Weights of a small GPT-style language model, trained from scratch on English Wikipedia: 2.68M parameters.
Each number is 128 + 32 x the weight over its row's rms, rounded and kept within 0 to 255. Layers, rows and columns count from 0. The size above them is the row's rms in percent of the matrix's.

# layer 7 attention key, 128x160, rms 0.0937, rows 0-127, columns 120-159
size [ 91  91  90  94 100  83  93  89  87  92  86  91  89 101  90  99  88  89  93  85  96  91  99  90  91  91  99  95  86 100 103  85  93  95  94  85  98  97  94  86  88  88  86  92  86  98  88  90  88  98 101  89  90  95  93  87  89  94  84  85  87  95  87  91 103 106 107 111 111 122 106 109 111 105 114 108 110 108 108 111 105 111 102 108 105 110 103 104 104 108 107 105  98 103 110  98 109 110 112 105 103 107 109  99 107 105 124 118 111 105 112 103 114 109 107 103 107 109 108 104 110 104 109 103 116 107 103 104]
[[122  82 125 108 126 142 141 141 154 131 125 103  97  96  98  88 146 100 139  89 133  94 167  92 143 169 154  67  92 161 142 156  81 127 158  70 174  88 144 128]
 [ 99 161 133  78 194 104 142 109 144 113 129 132 110  85 138 145  94 171 115 173 164  50 122 148 147 164 174  67 162  48 107 151 163 107 115 146 104 183 142 109]
 [131 148 102 179 148  75 141  96  54 108 103 152 108 135 125  82  75 139 161 181 143  97 104  43 133 150  60 112 129 163 116 109 122  86 179 108 130 117 106  88]
 [121 142 117 165 130 130 142 144 179 138 112 131 136 151 153 162 161 115 141 167 133 194 160 132 135 181 116 177 105 184 147 165 160 105 129 149 109 154 113 113]
 [105 188 144 110 170 160 165 106 110  64 122 103 111 124 135 102 124 133 149 120 124  91 117 185  85  85 133 104  74 127 142 159  81 139 131  73  75 155 125 130]
 [ 66 128  85 149 109 143  73 136 119 114  85 154  73 107 152  85 117  83 151 124 189 146 120 123  79 189 158  94 117 146 109 142 134 156  96 131 103 149 106  51]
 [105 154 126 110 144 136  79 118 161 177 176 169 106  86 130 134 212 115 114 133  99 122  80  99 132 102  95 209 105 175 118 158  95 128 144 119 111  94 145 125]
 [179 153  73 132 117 104 147  78  92 168 180 139 114 141  96 158 104 115 179 113  97 115  73 113 136 120 119 110 168 181 148 135 171 104  88 162 183 123 132  99]
 [110 119  93 149 142 141 173 136 154 128  39 171 159 140 107  86 119  94 178  83 130 151 142 122 131 100 153  99 119 141 171 120 150 162 168 132 160 146 154 144]
 [ 86 153 111  53 168 118 116 178 132  97 148 124  86 131 108  99 120 149  97  85 117 115 149  94 153 103 121 161 156 135 137 110 195 164 122 111 113 160 114  77]
 [148 163  95  79  96 107 172 134 171 128 133 123  96 113 126  91 139 163 154 167 183 120 124 109 153 154 196 127 123 122 177 143 108 134 131 155 108 153 165  83]
 [107 126 167 138  65 100 140 128 128 124 167 131 142 149 103 109 110  86 131  77 105 160 101 129 156 131  81 113 133 137 160 106 173 140 183  91 190 144 139 129]
 [ 93 118 121 147 119 147 142  72 139 161 158  94 143 171  80 145 131  75 148 166  96 166  94 114  93 120 128 152 159 146 143  94 176 106 147 128 145  93 145 156]
 [128 128 145 170 147 152  90 124 176 114 192 106  68 148 131  93 129 109 135 176  97  73 129 116 139 116  90 113 142  54 176 101 102  81  92 139 110 107 159 129]
 [170 192 139 125 145 122 117 219 138 171 154 101  91 131  96 115  87 169 103  92 114 138 113 151 156 144 129 120 121  81 121 104 136 126 131 102 128  78 183 117]
 [117 126  99 102  83  65 114 121 107 157 119 134 138 118 109 129 159 151 122 110 154 122 147 114 103 133  87 170  97 168 109 132 119 124 172 181 153 156 108 130]
 [112 195  79 134 171 164 117 145 158 130 121 106 107 133 121  77  68 124 120 100 130 113 113 137 152 128 143 158 158  80 178 161 130 133 136 151 149 140 122 136]
 [105 134 181  73  71 108 202 153 109 119 201 133  87  93 182 139  94 157  98 128 174 166 138  97 140  97 150 119  99 147 129 126 142 163 136 152 132 160  88 190]
 [ 82 134 149 117 114 187 168  77 138 169 168 144 121  95 134 174  65 131 172 141 143 185  98 110 126 119 147 126 142 157 139 141  70  90 121 123 122 103 163  94]
 [122 150 140 108 134 114  96  96 126 142  79 173 173 161 181 121 113 100 126 156 154 145 152 124 101 120 124 115 142 116 106 132  61 110 181 116 145  91  96 146]
 [160  93 147 145 105 104 131  53 122 141  99 110 175 120  61 135 132  89  78 110 134 124 106 177 125  82 143 138 199 120 116 102 156  85 136 113 110 150 111 220]
 [146 161 151 115 185 117 198  99 156  92 143  75  77 134 170  70 101 171  75 140 134 192  89 143  88  81 171 141 147  82 121 165  75 111  97 143 138 111 103 179]
 [161 124  99 103 162 203 151 121 122  88 167 167 176 125 140 137  83 128 173  99 169 132 132 107 142  96 135  74  76 165  60 119 154 118 135  67 139  92 185 128]
 [195 117 108 166 117 131 168 102 129 142 160 149 133 124 185 109 160 129  72 131 138  70 176  73 132 169  87 142 101 147 158  58 106 154 126 161 161 122 150 113]
 [167 112  93 135 116 119 205 124 152 146 110 134 131 142 153 116 158 158 123  94 109 138 129 125 152 135 148 122 167 120  89 123 157 104 186 155  57  85 142  82]
 [129 125  98 117 131 124  91 130 162 113 138 101 119 131  98 191  89  41 166 133 153 121 132 137 100 155 148  98  75 136 146 135 112 129 133 104 163 131 130 133]
 [130 146 163 144  83 123  86  92 116 171 120 101 106 170 128  63  87 144 126  57  89 120  87 111 114 153 138 108 142  94 165 120 166 164  68 109 116 150 121 151]
 [ 90 158 124 143 100 174 129  91 116 141 117 157 145 116 135 134 165 114  98 180 132 120 163 134 150  99 153 145 144 146 111 163 104 102 123 131 110 126 113  90]
 [183 147 111 158 141 142 217 190 137 130 180 167  71 129 113  86 159 153  74 151  92 135 127 135 148 104 124  47 114  97 162 132 183 139  90 126 127 142 136 130]
 [144 141 109 102  71 147 180 153 121 120 122 112 138  68 166 111 146  94 156 151  83 111 100 174 170 119  80 101 120 124 132 156 105 149  85  92  94  99 126 146]
 [146 147 127 145 154  77 102 127 157 175 119 150 155  95 108 142 105 109 117  54  99 176 147 137 123  75 132  81 104 120 112  85 138 177 129  99 140 115 122 125]
 [127  22 121 112 161 163 103 116 145 143 187  78 151 157 125  76 158 140  99 117 184 123 119 125 159 102 120 100 142 149 129 183 138 141  99 126 125 149 138 170]
 [104 154  84  84 162  99  77 166  96 174 133 109 179 152 123 176 137 174 110 146 146 127 150  86  95 129 182  86 151 139  72 125 121 144 138 115 148 151 143  86]
 [ 89 102 150 161 153 148 139 145 148 167 169 164 108  60  99  99 117 142 152 101  71 116  84 120 156 121 143 108 129 104  93 130 114 159 189 154 101 102 112  98]
 [128 111 176 172 143 131 129 158 137 162 121  52 123 142 175 109  74 101 102 160 119 202 139 116 101 108 126 152 153 119  79 113 102 160 124 117 179 112 135 165]
 [ 92 108  84 146 116  99 192 138 123 139  91 183 172 127  76 116 149 130 101 100  88 120 141  88 133 138  90  90 126 150 107  87 100 200 158 134 117  89 195 110]
 [169 179 125 122 163 103  94 169  84 122 162 134 183 165  97 134 137  95 121 101  97  95 182 114 158 126 110 195  85 191 113 130 112  85 116 182 123 105 139 103]
 [183 144 198 147 168 124 166  49 180  92 118  87 116 138  86 116  70 174 142 150 141 156  84 156 115  78 164 167  91 144  67 120  59  90 141  90 157 167 146 167]
 [112 104 143 120  57 172 107 117  91 173 144 142 111 110  96 153 161  70 109 174  91 112 113 141 129 159 136 106 124 133 153 139  63 135 153 159 145 211 117 140]
 [ 93 103 163 136 173 114 107  94  90  34 190 111  94 115 110  86 131 168  99 149 121 154 107  98 129 146  81 114 140 140 174 116 107 157 127 159 145 124 119 158]
 [119 121 122 103  80  60  60  95 125 102 179 129 116 185 136 123 126 136  84 124 172 111  89 222 167  91 125 115 112 143  98 119 103 177  32 129 196  72 101 136]
 [179 142 157 106 120 112 198 145  97 132 104 159 156 149 137 112 153 134 209 113 163 180  90 139 151 167 124  92 108 108 175 124 118 101 120  90  80 164  78 144]
 [ 81 180  93  86  95 148 159 136 167 140 107 139 138  92 182 109 144 152 144 120 101 141  78  91  83  94  69 171 153 100 157 112 154  94 108  86 132  77 152 164]
 [163 133 156 147 107  54 128 120 131 162 107 161 150 194 161 146 180 142 122 121 150 135  84 166 120 125 151 138 137 170 186 130 131 151 130 109 121 120 139 118]
 [162 106 163 144 119 179 129  81 182 132 132 232  95 125  95  96 128 113 160 103 141  88 154 165 202 131 155 150 167 148 117  45 114 145 106 148 150 103  87 137]
 [134 120 150 117 148 192 103 125 130 109 102 131 116 115  91 152 113 151 135 120 126 161 161 175 178 151  89 181 186  90 146 122  61 145  93 160 111 185 143 117]
 [125  80 116 101 144 104 137 143 142 105 178  95 196 181 138  53 122 117 150 150  86  76 150  88 167  98 142 138 138  82 126  95 169 141 130 119 166 131 130 135]
 [158 164  77 161 137 184  90  76  71 146 183 185 127 136 136 169 134  71  98 156 114 168 130 180  97 133 136 120 100 174  94 138  88  93 156 100  82 161 142 116]
 [110  43 120 195 126 106 108 121 151 109 138 135 138  81 140 164 178  92 176 174 176 181 133 116 163 169 117 111 135 105 143 145 106 164  43  96 157 162 147 140]
 [ 94 128 132 156 161  84 136 157 147 107 117 114 130 139 123 119  80 107  93 112  62  78 149 115 106 157  71 154 165 190 181 148 109 129 113 149 199 120 147  72]
 [165 117 168 149  94 129 128 172 135  77 156 189 203  84 154 106 129 139 139 136  87 108  98 102  72  77 136 177 104 111 142 122 139 111 111 130 132 140 122 122]
 [ 73 201 120 143 106 140  80 120 119 149 150  78 156  79 168 133 161 143 138 131 127 102 166 105 159 108 117 118 140 109 136 141  75 108 142 118 123 177  86  67]
 [106 109 104 125 162 170  75 140  91  72 160 144 111 136 135 132 149 110 197 108 100  97 126 135 152 103 132 113 136  95 149 186 122 140 142  79 152 235 169 138]
 [103 140 132 145  92 160 111 124 148 164 180  87 181 184 142 139 151 111 104  99 110 152 170  72  68 165 107 157  58 140 136 134 106 103  83 103  74 108 135  78]
 [136 141 178 113 121 146 131 170 156 147 122 119 136 139 112 129 174  91  70 123 174 104 109 120 130 134 153  97 112 128 177 154 103  97 107 137 133 177 152 106]
 [105  91  84 129 128 104 161 120 131 139 120 115  99 122 130 112 113 109 175 149 155 110 129 112 164 153  65 145 181  55 107 144  94 148  99 178 119  65 104 160]
 [110 145 108 132 131 184 134 123  47 157 140 136 120 141 143 163  88 102 139 140 156 143 116 132  91 100 125 121 140 126 182 157 152 105 161 120  93 153  91 131]
 [133  90 110 124 107  88 142 142 130 171  82 156  63  81 156 181  60 138 138 191 153 124 190 173 108  54 126 132 122 178 153 128 118 125  99 109 164 161  67 122]
 [158 153 142 122  87 139 176 167 125 128 170  64  91 136 108  98 182  91  75 125  85 136  53 101  87 155 138 133 105  58 120 187 107 130 111 155 199 128 134 160]
 [109 115 175  95  99 144 182 150 150 128 143 207 146 139  92 139 100 140  69 167 120 101 103 124 129 160 107 108  92 126 144 105 167 151 135 118 116 149 143  88]
 [113 144 115 118 178 111 130 116  69 136 128 145  91  78 120 149 171  91 128  71 161 117  86 198  93  97  87 106 144 135 134 137 110  83 157 120 116  77 132  87]
 [142 107  39  96 107 133  92 122 111 185 152 124 197  87 111 119  85 135 144 110 134 178 171  86 133 144 179 157 148  64  86 117 156 166 126 131 175 132 144  79]
 [ 95 103 131 140  84 135 162 135 124 195  94 164 149 156  98 140  87  84 126 157 115 156 111 121 134 124 132  72 127 206 108 102  91  31 135 143 113 120 166 168]
 [ 90 131 143  35 122 178 132 163 122 109 124 137 131 109  92 122 135  99 123 133 153 132 142  87 141 131 149 130 165 135 116  77 151 168 185  92  99  80 143  98]
 [ 93 150 107 117 142  77 150 133 180 126 162 147 154 133  95  38 201 108 105 148 136 154 119 123 175 104 120 168 162 130 158 143 184 150  74 112 106 115 130 139]
 [138  61 132 155  86 124  86 106 168 121 118  98 154 157 150 150 118 105 104 166  96  89 117 157  82 123 104 146 109 147 141 132 154 124 174 127 149 169 146 115]
 [127 150  71 118 108 113  92  80 155 180  76  87 169  64  79 148 135 159  79 118 160 123  98  88 168  85 147 121  98 139 101 110 186 129 158 184 100  91  77 146]
 [149 122 142  93 169 171 159 220  63 124 208 131 164 130 137  92 131 175 133 146 127 102  66  99  63  59  92 130 119 168  91 125 200 138 136  95 141 146 124 159]
 [148 152 176 182 160  57 128 123 103 171 107 149 122 145 120 110  95  94 191 101 150 101 171 167 105 110  76 134 110  86 156 157  99 173 117 149 114 142 106  90]
 [144 170  93 156 145  86 103  63 126  97 142 135 146 149  71 153  77 139 178 103 131 178 159  80 171 110 104 111 150 148 105 108 125 161  83 167 192 142 119 189]
 [ 87 140 130 150  70 130 153  86  97 100 173 188 140  88 108 138 123  77 193 123 165 151  97 127 125 110 152  58  69 148  44  97 148 126 175 127 136 121 125 148]
 [147 174 122 107  35 135  95 160 109 136 112  90 104  62  78 159 199 149 164 119 108 131 146 135 100 129 109 144  70 161 121 150 144 115 121 116 150  99  91 136]
 [169 121  75 161 124 136 103 109 171 137 131 183 103 104 123 140  89 122 106 144 170 146  69 116 150 151 149  95 135 115 145 110 110 122 180 120 130 122 133 116]
 [133 142 143 168  90 118 109 136 130 129  89 174 179 175 118 142 122 155 148 146 140 128  97 126 103 104 161 111 178 192  96 158 118 114 134 156 104 120  93  99]
 [158 177 118 111 154 196 140  91 139  81 132 134 105 140 125 121 113 160 174 101  76 172  70 116 115 121 164  84 115 154 101  96  79 114 130  63 159 122 191 131]
 [118 141 138 105  89 100 112 102  86 115 204  92 138 121 144 142  78  95 172  85  92 152 119  98  89  89  83 130 151 106 156 156 118  99 138 163 148 176 137 167]
 [110 128 124 109  89 122  95 155 113  97  96 126 111 108 103  75 142 104 164 169  98 119 132 108 159 179  67 139 169  82 119 158 137 144  87 118 139 148 130 112]
 [108 147 191 142  70 136 116 160 139 116  75  85 114 136  73  71  81 124  62 134 163 159 166 158 203 131 142 121 117 167 138 151 124 189 122 109 130 188 125 153]
 [150  53 123  88 102  98 162 129 119 152 133 112 145 147 144 123 111 181 158  95 157 145 136  96 144 118 116 128 186 104 123 133 160 120 136  95 131 175 146  94]
 [106 119  49 110 120 154  65 122 162 184  63 156 131 173 164 109 129 129 171 153 168 111 152 157 109 136 110 161 128 160  96 173 126 106 143 139  92  43 163  95]
 [ 99 177 103 154 140 123 106 121 124 101 151 163 142 174 152 159 107 129 108 173 123 135 134 123 176 141  79 118 100 115 155 196  95 189 117 112 121  97 134  81]
 [ 87 134  90 113 219 154 102 122 113 151 132 114 119 204 189 138 149  83  83  56 147  84  75 129 133 128 164  87  99 157 121 158 194  93 107  78  94 125 130  92]
 [121 100 108 130 116 123  86 196 103 125 122 139 130 104 180  84  88  94  99  92  91 152 195 127 107 165 123 129 126  66 121 212 145  61  94  85 101  78 110 119]
 [174 105 134 111 141 124 117 113 123 141 111  87 127 137 127 126 103 147  90 165 171 114 122 116 129 195 133  76 142 145 125 140 128  99 149 112  73  63  81 159]
 [167 145 124 115 133  89  41 135 101 156 143 130 193 168 114 118 175 117 114 103 136 111 168  90 129 138  87  80 117 160  68  78 158 156 146  59  98 123 157 115]
 [124 143 155 143  59 132 120  92 145 133 148 127 195 110  88 183  68 103 116 161 113 127 162 130 139 106 110 187 133 143  99 167 144 110 112 125 185  81 136 125]
 [116 113 129 125  61 149  94 145 139 165 127 156 164 132  74 166 120 180 144 139  97 137 176 125 108 122  99 153 107 134 197 120 162 151  92 117 180 167 151  10]
 [126  76 123 152  97 153 129  59 115 118 151 113 144  99  95 136 129 136 128 129 157 157 119 105 120 188 131 106 219 154 132 178 142 110 119 145 145 145 161 119]
 [116 102 125 141 143 201  93 164 148  14 156  82 103 128 138 179 159 130 111 146 141 120 118  72 190 182  72 150 136 179 110 181  81 143 145 155 136 191 106  86]
 [143 155 133 129 145 149 150 135 158 102  95 205  87 112 149 143 107 126 138 108  87 125  67 153 102 138  99 147  72 111 108 151  85  94 142 163  98 135 167 157]
 [ 92  91  77 137 114 123  92 162 111  87 112 125  99  88 128  89 135  82 179 115 174 157 128 119 152 163 126 165 111 105 185 144  99 152 131 146 127 120 111 172]
 [161 128 126  84 136 124 126 152 120 108 160 162  73 111  83 147 178 153 126  67 111  96 105 131  73 107 117 142 155 128 101 121 161 188 173 157 128 100 106 125]
 [ 52  59 155 124 108 147 135  83 194 178 156  81 102 161 153 145  92 132  83 140 152 167 124 142 118  97 104 190 181 133 186 141  52 166 144  87 136  95 106  94]
 [149 153  85 122 129  52 109 103 113  74 162 129 104 135 161  94 119 171  56 110 162 133 112 216 141 154 112  92 132 177 166 160  99 133 138 144  82 108 147 141]
 [117 113 162 144 111 173 214 137 160 146  49 137 151 129 158  94 116 103 183  63 134  97 125 120  96 109 114 117 155 165 175 145 157 152 136  98 156  93 109 102]
 [141 172 164 103 120 176  92 137 138 125 131 145 148 104 102 181 139 146 126  97 136 156 111 110 144 126 181 144 150  64  85 148 110 170  98  77  42 152  89 119]
 [ 98 106 113 107  99  80 179 142 134 117  96 195 128  75 129 160  98 101 142 143 182 172 118 187 140  79 121  51 125 168 111 133 127 133 129  96 117 119 138 170]
 [124 102 118 147 151 139  81 131 145 119 101 177 123 145 139 140  74 157 150 154 161 132 117 142 126 144 143 120  85 114 106 173 113 123 139 125 194 100  70 168]
 [157  39 131 143 160 179 124 131 118 113 154  64 158 113 122 151 130  93 142 182 111 105  82 129  99  70 170 122 165 146 111 101 151 114 162  81 117  96 103 148]
 [150  86 155 121 179 134 103 121 145 137  88 138  63 163 130  73 177 148 156  88 132 141 144 127 130 148 181  76 101  90 108 116 161 203 134 114 148 103 154 155]
 [103 133  90 131 204 114 139 186 106  64 149 116 162 102 116 145 106  71 133 145 148 155 188 144 116 106 114 126 143 247  61  96 103 149 110 145 166 155 110  58]
 [111 119 128 122 165 126 100 142 121 124 135  93 130 104 137  78 140 197 100 123 129  83 119 180 103 154 105  94 174 135 136  71 192 104 134 128 143 171 144 106]
 [160 151  99 138 127 156 147 114 143 101 126 143 148 107  84 112 111 174 111 175  82 103  70  95 134 172 133  78 147  72  99 134 150 115 125 148 146  73  79 134]
 [127 109 180 127  89 181 171 120  82  31 143 105 103 184  87 111 159 141 151 167 116  93  87 145 111 173 166 105 120 129  81 138  88 129 106 141 104 111  98 111]
 [ 45 143 163  92 107 147 125 161  83 141 105 141  84  82  84  79 115 156 151 141 106 171 109 158 141 191 125 132 145 140 156 124 101 104 148 166 122  90 200 202]
 [150 131 100  90 169 174 195 113 163 142 127 142 120 125 119 118 120  99 126 131 144 103  78 164 172 148  69  84 121 106 186 161 129 107  98 107 148 141  89 142]
 [126  92 139 143 148 107 173 116  87 100 143  64 104 115  90 120  98 129 118 139 180  83 127 146 156 117  65 160 204 118 152 164 142 101  82 156 165 101 102 144]
 [115 124  91 127  62 112 189 140 128 106 112 134 144 119  88 114 129 133 181  43 125 127  95 109 130 176 122  82  89 158 150 158 124 123 127  76 135 135 111 127]
 [136  94 108  76 145 124 152 149 174 127 174 144 102 161 150 100 150 114 128 159  94  85 122  56 129 120 142 169  98 140 166  51 131 160 129 133 141 100 130 103]
 [158 155 151 141  98 148 150 152 142  77 176 146 102 142 157 151 143 127 107  92 144 134  63 158 130 107 125 164  72  76 101 113 134 128 182 115 159 129 161 134]
 [ 92 157 111 134 146  94 176 154  92  80  52 123 172 177 121  83 166 141  89  61 140 115 185  92 161 172 140 165 159  95  95  96 152 156 149 104 129 129 114  74]
 [ 77 130 135  85  74 142 148 127 106 118  92 178 110 140 148 115  97 126 117 132 144 238 123 148 136 127 148 136  80 193  96  98 145 127 155 138  69 117 159 146]
 [112 153 120 128 170 154 118 104 143 134 117  79 170  99 157  88 126 126 180 152 106 102 147 136  90 156 105 156 156 135 158 162 168 177 150 135 205 138 142 118]
 [ 97 105 160 141 110 159 162 105 101 119 124  87 142 162  99 107 113  42 123 103 139 172  80 144 112 106 150 111  92 133 138 107  83 147 130  93 137  94 142 115]
 [131 135  49 172 185 108 155 197 123 189  92 115 148  56 119 162 137 111 149 116 156 119 108 118  83 148 170 165  63 117 142 147 119 128  75 139 158 154 186 109]
 [115 108 147 102 103 153 135 141  42 132  98 100 144 119 144  72 166 144  75 146 151 128 111 161 128 110  79 125 150  86 116  87 130 144 109 115 137  83 215 122]
 [171 108 101 130 101 113  33 124 124 187 155 124 115  97  61 101 146 148 111  89 123 144 144 171  89 146 129  82 120 116 190 103 154 165 139 135  89 170 125 150]
 [135 150 171 144  77 113 103 138  67 182 133  79 134 148 127 107 150 130  99  72  96  87 122 150 165 171 115 124 155 140  82 122  96 177 175 161 138  87 139 144]
 [127 158 126 132  71 183 124 159 153  92 125 130 158  71 139 153 145 129 139 128 154  71 250  47 220 104 166 116  83 194 156 166 116  56 165  77 134 137 138 135]
 [139 123 121  99  95  95 180 142 119 103 120 152 172  95 216 146  95 182 169 175 106  85 128 111 155  80 106  81 134  74 108 123  72 156 109 186 140  94 115 137]
 [161  72 127 168  73 126 118 115 143 141 116 141  98 110 137 162  88 202  98 153 153 123  90 130 133 115 144 129  75 116  99 167 142 191 146 237 114 119 102 133]
 [101 112 140 142 133 176 110 120 139 143 209 139 183 103 122 163 142 139  80  61 125  49 203 110  79 187 134 148 130 104 162 119 120 113 155 130  74 147 119 119]
 [158 114 190 130 134  84 171  81 138  60 161 114 167 131  81  89 191  68 160 152 132 126 119 137 213  70 114 196 120 109 158 155 151 121 171 167 121 104 118  67]
 [ 58 173  90  96 158 180 114 199 125 132  36 144 123 162 130 107 154 163 143 138 148  86 114 132 151 139 169 102 105 142 106 146 123 144 152 124  45 131 115 117]
 [126 131 107  74 157 160 136 156 103 164 139 117 203 191  68 134 121 105 134  92  80 164 138 134 136 139 100 111  92  81 141 148 137 147 171 143 135 106  83  75]
 [116 173  91 189  85  76 147 126  97 102 115 125  47  77 152  89 159  73  98 148 121 138 115 182 106 132 138 162 121 157 152 139 168 158 118 137  94 117 136 117]
 [187 106  88 149 153 157 127 165 117 139 106  77 132 176 100 181 150 159 131 132  85  93 107  92 172 125 109 106 140 110 129 103 153 149 126 195 153 117 163 163]
 [133 156 186  99 151  77 143  80 126  57 128 130 117 129 151 122  77 106 121 117 139  72  83  85  98 200 153 106 130 108 106 114  84 131 129 122 135 155  56  90]]